Each number is 128 + 24 x the weight over its row's rms, rounded and kept within 0 to 255. Layers, rows and columns count from 0. Numbers have three digits each. The size before them is the row's rms in percent of the matrix's.

# layer 6 MLP up, 1024x256, rms 0.0771, rows 64-97, columns 0-63
109:146148104074172114131120147062135169144126139151081132136134140116137145069124104139144091123105135148112123124127131139100148151111097154119114111105126177145092133146161142130122113117165139
112:125118080134109125119130129160119156161126148142104145136115156083140154170108144119151089146127117128105096127124160165120098087190129121153093124104142119104139181173132074111138113099117093
097:175113163093090143160100091101117111121148122138111120107145116136093133135141162139106168122104116115148130073100118127142154149111075127118111100148144135153119095124121112147121126148145098
096:187139141157161151150156158126128116103160098144152098096083112114094084139100146115113093146178147141120117118114142132167145086137115113104145128133158144112173083109142123126114125079097129
097:086148160115133127168116097116088087168145150102113079113136151103098099102131133117093097117115162102127142138132110142117138137122111133156130131147045106168154142099111112142139126159116154
103:125178107145121131126136186142142100156163109127112139161134136133106144083160118088158105142112114156145109081146143138151117081106155122147125146128148123107131155170116119114145166103126156
097:083181095083146117087125127128140106126143103126132155082121097126148091137093105114133122081155130135104114153131122151075140119146115128174125103127174131180105144138142095111094089144100140
102:082091112087135106127127136131112096101137100123120123128148167175109132127147112120116096156108107146137166149120116152128128142125096091120145082118101126118129156117138139159123165149141099
093:162101114133116137138105116099154124161113102128122158178120151139136118142160165136111122116119122104105113163129142107161157085119120109157158171128092120138115145121145144130153128136110132
096:131135145121155147093146119086130141135134090134105120115170135149103119134155126097168094128126099145110146077100100147111140136136137147122108162182080106099152129159144133156137139076194115
095:135142117089125140109147156148157108097133115113097107153130110093145139123091129101118117120105160151125114102131148120104100124109116147138159157144177127074122098147148148101138086132149135
098:074141119124139104175131136121130117164099108155180142102098147181160111112111107126135130161139137151129151113090145103114127122128145122120144105146154184114126059129098115140120122125186071
101:113130157115106141130113117144124125116176120110126122137154070186109126144125186119151149123101131083168170164117124140157110141109078136082142142149156113108159125126145139128122119080187092
092:133126089162125064128122116159107099146108119128122146108134137149132134129113078130124055130172101133133144143142086131103095168125103149131140119171143101127110161117111104143117166129135118
101:106105142114127125137144142118144143112161117116102123114112151094145104132146184133101078088134141075125149135114116122107153132116139112098146176117110161088110129110140074121125106094123157
104:104137126123111107141110149125108130108164126102124151119075114112119106106134145143125130132130160130163104134170143112155098129144161122117114165150142168122152132117142121119169054115189117
089:118122156109119106158111095169145155150140132126143149124097132147109152105116156165092148132149151163124102101151166129101124168115102177134089112078137114092098166158104120121160131098136150
095:121089129111135099138122133133127129147128140118107124115099135089168133128124129152178104122089115097144132153128127113100137126139188147129130128142192147135138123182134079118138121147151145
101:147106133092120142090120141139108127142126092128137141167160122131150110114156106158136164096119143088134163146136125106153157147125127115090139160150132146117113099124102108111106118157142166
095:137101088102114126157104157160150150140139160119100120092183113124110128110119138160132097103120167110140119143130134147090125116153118111113126068181136142076153163115115104113159122146156158
098:167160130110141119133115113160156147124113096115151107130085175109105146109139106098127127123095147136142200134121140131135090119120141110126110102148123120135131123134107112148103133128088099
100:124151122137116132126125187150143145146150148128129138115122154127132128086128101117091155125104115129142157083146089127140074143119198119144086147084148128116172060110150100116114141158087120
106:089143107105117132160127140125108103142166121091161161130151106158156111167164168115131131120132136102165117099141117105118108136142094129124139090095108115161141128120099162102086081175103115
099:147157119086123137128130133117150150125137124146101110174143137148137089154141119115130154122174156135136101115118142149097116125155110117168162106126154129116124105118118097118120185149123099
103:095118105143186157106142116088141124094132131158097143149129110126134109114133147144142149149151153124101100100140104081109156139094090119120085148085145143181116149119163121157097166139126131
093:164135132128133152185147127129108106137138133100150087123109122172084128132157145120107161079080103185101116102190127155101140129138160126134131122110114123169126128118106154125136139130142108
095:143106154150171121092133132118091133142112139137152156092157111119126111136130109125137123086144176159116135124152093105121132167105147081112130106116094151131130134150188130130162104119129130
101:161128103123093167118088117120130129103173147122167122176142125134148182106165146140135105096104121134082099086163098128126158057151168133126149149172099106094148149137102130088134135151143080
104:082108128137147108164123088102137136115137140154162127154132139122123101145149144124130121134148131099109118115127151146122130151138128183115090093144136115101106127125097121113162140110111149
103:124072125155095121081126161148088140158120092137095186143123122154092125107118089120176091126186147120162092115170120161087169141175129143111122133184126157107093148112137115146132139096165146
099:173069098158164140140122137140128142178138146111087122102099176133132078143143111093122138083110142147117128122134135114116146148107171162097094132111147119127094160159145135137105127167123155
094:131143148127092117165166132136103105147105168113103097144142113138188086146129143134110122138135110140115139117087180126166154137152099129104134135137120117121069123143143180130116146094136143
099:123117123111108130146126108108115105111122101129173180148123114132140117126126094128128187131136093182122155148125161107078120132099116122084141087151169103152147107088124123104149157116135180
107:142105151117168208141125126145130114153134107116091094091152073147150166115130121118113110128142142083138159175090132114120123173136110140127131129082185162115140157118106147174106090120097115
# layer 6 MLP down (transposed), 1024x256, rms 0.0762, rows 64-96, columns 0-63
109:146137085119161118129105168120146128127117136144141154176150113153105138160130098138107115086109134113104120123114103124102128155114133137168127159140121102133139124148145148125151122119155106
109:139074112126109112143102082140105124128147079105142110084124166126131065114139135083123162097131121162105129140115093110142117076118109132057142148146128089117145141129130119127133132167119114
098:135100129116105100140141125158153121120121165103111127128125100126089139124115151097175137140139126075100103083126135145153123107081131159098112150143136104162124101142110138176101115089152087
094:104141084067133105141083123145125098102158119164151114140144158130126110142141109123163138132153165188120137103092136146123156165132133122109096149157151153167109170074098148097110110132121139
100:132128137110111143099157113110191176193116109085105112165118069098117097145149114178109144096158109149143148107096141090121121094127146133161101148115152139157090089133100104091137135121176105
105:074107147145153147130128152131118150111099123132153135131140155090060108136109097092125127094136119147133140129098113175142102138135124123139078136120131115138154148140163119090142147110121119
096:119118131088121159119117129169138117104122181121111105151107135120134150116149088169149083118111122096108118171116165143121131139094144125152176077135107108117148151137123166136104168163141132
096:127106107146114116157111140109138107109128124105106130173069158114156123069155126133110140131140140085125127112140093167135121119110120166118170166120156138139136109148104140114144138110141147
095:097178108125150087111121124103098130109080089109135143190168153102103149101129124138145138106109148141096117137157098161116137105153140151164155146137158116076145113140100135096121111144067125
099:142121098145168138090093113114095130116110086137148092133137097135132082171148124157111094161126110074096111162140133132118089135138132099146158105107137116109129124101176118119130146161106130
095:088143121131134099081114117187112108114122118105152159130118136126147127105139133135126128166173166129139116132112136135137137132147155096130154160148178127164138154124075086101145147153153149
097:091125160061141113141109153137153098139136100163106175107150132127130106100124133160124116162148113178126139184129078118142164148107129120110121144146107126120144096096136115122131116131091122
103:122111151124120146165139115108156128124105102113122166125107118180116102110152161117155127097096114138135132114117129131154126104139104077118136123163113102068132153155106118110133152150121135
091:159134107153156138133158149115123135127128108103139140134145123123094100158133066090102139098100111145152149114125102173129148185108133134125101108171096186125124123141113126177159124128109116
100:125123122181177134131108150158150136096135113173104152096146120137124108137153151135090130114147119111106107105171101148130117164126151110090115134138085119129107137123110099107145123127162131
103:123113120133097121132130153145148103141109118125122150124130120114127129120158125125109120110121154177165139136110135134123148119126139170127107146161111108142133100101154103141122132154081158
092:111156070107146145155122100138102151128187111142106182122136140148133121115149181183097157094164086142145129090080151110113136118125071143114135119139148130178128130149180138113185104155155135
095:117123129110157123145118103135115150101146109092143142128103117193141128114122158131112098127103169152097143157168167114141129143113108123128143124093138102152111080175157160155106147119118120
101:142139117173200127199138126124113130095136148156154123164127113104122093120138085164073137146129133140133150111114121105112091119111158164129148090108127086168139129104151118158148112130083098
092:168114124136085109144117152149148129140146106103101120135129119105105165111121150140119099136133083155096119130153125144095134132138168133176091169089131192120158139100091131119093122101159122
100:136128110149147094126129089121090115117169127139133120152136127103127111120123134108131151122158140108130093162109138108120149125119127136116116179122129133149124166087102154133123144161146128
098:145134165096168115150131095099132114111117175146152140141182152144098161117140135164124149152138114095159118105151105168158108103150117131103112078131120151139104095105149118179120155118120140
107:126100139128138159131155135151150145153144144148138079120097151088122122138090100131127145111122150078129140090079145128088085081081124105150130101119132184118128126147091082102109164147154110
100:109123104122144127159113132105155155134121135150119174100087134123148139138162173119082117126120121076175115131094115129164117137149102143109137121138099122106105164097113131152141149177125142
101:103122130138164131158123134123134098113117117149114133088115128058125169110118123100135107150136131130114155106109145149142112124112133154120061162089131167164106094161152100113134148143134130
094:097163166133117118090144113115168127160129134148122128140151138122101124114186175108129166170113153148134116151145138167138106049119134109119130122149097083150154124139120131107134147127130114
094:117130121138153138108144115158168142136160144117092123145115112116136167169142095185105108133141123141125092161101145144153128105137089124144113114135128141095148089158118131154096095127169082
100:086115111121098090130172140138137146168131105122128144138099118101190119136147104110164106116090120145115153096130121133135131131142088095138141129094144109140135142100127177141114149107128134
088:153095138138141104126119094127123180114145154063128175173127140122128127132155126141150099098136116122125138127088122168131075150157113132117143117121121096102141152097134114115113111114131125
104:145111075105138102139108096147165112097095120089109162115125145158106080123161122142098151164109146120113161114112120179121126126077107107167104104128109100127101130151132113108111129097143152
099:141103151115122141124142098130148109113113119115155114133166131139140133162144140111126100114142106149099138100127117118122159127097087124133133135138122147115147100131120154131121081133124132
096:103149104115153127130134204094191118166111153149125139116123120102102125124116116145093160161158091121116137110109087100122181134137107143110130121165134127138136128109125097113113108124140100
098:137130129117113121074137101114121127105161164169136105149143120153102141142148126119132098136180156126104143111138155149217120090164118123124142162137099102121140097169101133111158090174111156
# layer 6 MLP gate, 1024x256, rms 0.0836, rows 65-97, columns 0-63
111:097098146100084087153122097112136129139143137074118090163150133130146102093112114136097116157116109119146140136150097104080137136088099153159161097137108108159097108094120147140090120150145123
094:124156126179121131120117132140152149122118087114172091173091151143158196124107129164082083145139123150118081130102130143140137128075097131163119114124145160129137163148120145152123115101152108
095:171152121174161158093173133120133175155119111118106081120144091123137115125134141134126136121142095133103083159180100137115145086147117121138128123106069067139169103137122130131118095125129152
098:070153104129148131137082113168093135056094163137113145106136154168112132120103131172102155124138159119126097147105103113141167119121098102129105086093128124118109113172123114152146154132086121
103:129144119100149157142125118106109198112125143114108141119130099116150134131131092170121118102170163109099135156134149157130118116131163168129111116133091122096096086077124132133116113118160162
097:100109144118084117166131125111154170106084156115115118167150120106101159158132132112165105172138120140166134140120109141153152142141144106106137139107120129121115154128151110104146149160161116
106:084142123112128138139144123095118130146122164147142122139167105091153110166074147157127127099142110165167088123076165136178131132153178086109118127117109114132041126100154122089089117091142158
096:131120126191151149121137107119123135112144122124115106105152103164140180149105138135116120126106127112133119094121128125147085119132151145162097110126153156163103120101127165130122146161133109
095:143078161162129137117119137122116123120127152097148120121136114118109157158124146148160149138092122143129171054140148140126080116108147135132132121132121169120149100132122095134090166121119101
099:112137102173124139117092117127100150151105099098091152137139121120141141151118129140111128132135132096145115157083130117089162115132132128142123112158110152145135180140185105162141155105152139
103:134101123076121135112144135105164151146084150128131100140137108134157157138107146157113102142164121138096124136111132122140137121120123138124127104111148166122148133128132154129086110118103130
104:116153105091105139084112079157148164127123142109107162142107107146094141157100162126121126097136129121132126146106149078140148102121096105195171116135120105145154158106147118201112162136121116
094:158110160146094111090132164146140151084152166110159105138184105140161138110107172129112159096152118130113164093130134131119110132129126111158171149100128146130091113147162140154091122070148105
100:112185141137139157115170131088150162116142133118164145136109133099130137118120150149130163152164132111126118116134140101124131161145169086141125120137128146156111116153164133144129145154086129
102:128119102141131164184145141093096137143108154112126107114127107112076114114108134127082127114120171151100126166112126083124113089131138103140091131120102147117136144097126129146169142114147087
093:161118139117137115185092159104121165165175160090146146147109105154136149128141125150145115122155149108124105125133148130127097124116152140132097149119167169108177098112150116109093099139116115
098:118134128116139106113134105154138166152122138114089162138142130149109129122084138142121102132126147104113047113115165110137110136110087077122131093135098124165084104148142133119106130094106122
099:131117135098145152114109126155088109131129183139127158149174140099135105145143155140125144154110114138148129088137124167119149095101100134141083161127150110110131116120125129110124152141150077
097:143149147149134140114103130132159138149102097104133135165144132113127148164130120112123144120140103120143141188171123138122124124127144130113134109125107181163089140111123112117067124116096085
098:098128135133123073125138110123153194140198159134143159138157129094133137125129112157137119083113150124153143119132133133141107075118151171120052162164103117115137122153172137146082109155124156
098:131125132156136122183118166130157169126143119111159152089183131109144117090142105137110105107123105098057141149164112160125119128104097169126149089115088150155151111124162145115135164126163115
108:120129126120111184180060141159138127129110103085129116075134136091128158111072147159105142112128134093124118093120110107169107134135151103156130163181135105144125169134130139129085144134151129
100:132081126109098171104102149120107136176090149132143151105125166126118112130122144148140169143127092112141079100106075100132137143116123167185100107123135137127118108157130120150145140123117094
106:100143156108142092145109149144051150156129144113124112124117142139124090099125129168150153162158101124102114090175107123089119125089123110121097145135104107128107108134157084121142125143137109
094:168168109113093141157136096173148115132128111125124109123168158149114115077160117107100161120182153113104127177185149099135109093079131139141108142122146123131137133096122139148107145138115147
096:113140151163123148090140156157129125134144132099167102156135162157173164148131144169127109121167119146127095127122072080084172135129143137130165130111140142127150153147119099155112119101107187
097:143091101117156100155125098146135190136153115137134104131120128136094151095107127134110106130155152091142108105100122098133143168107125114124163172161128105143179125152130088141127106092111092
098:155125106084134146123139121127130142184093159147126111058130106155094096105113143137119135118125156141136070131140142118131146087159123135144119153102108130147129140102139144140131144119151147
106:146105096120113157146105114125092120162079145093152153138107141103113134115117108126123156080133101129113100123149111119145129087138135163141079124164151106120127140131168146126130112143137129
096:154120120124107118120120134124101131121115134115141132055123159107090127142115122124092147134129116091081084087184127084157106151116129125097145164119113161105115112135171101131122124146136187
096:109047114116121145130117147108162132157135132094148148124132124103169137133115140156124139107131167133114180148107144102179109189138147112103112183142127101156123176102118147153102107121096153
096:166146126109137142122121112166142107112099111123141160079123102167125110127081127125125187173135087130131138136113111134138084133091117170151138143176123089154183115133160132140076154107119171
106:139106182131121148153103093134185142143106161107134110131107118118095103200111135156137134137160146132133073089140153115142137112121119128123094099100165145117123129102152163156116153089128086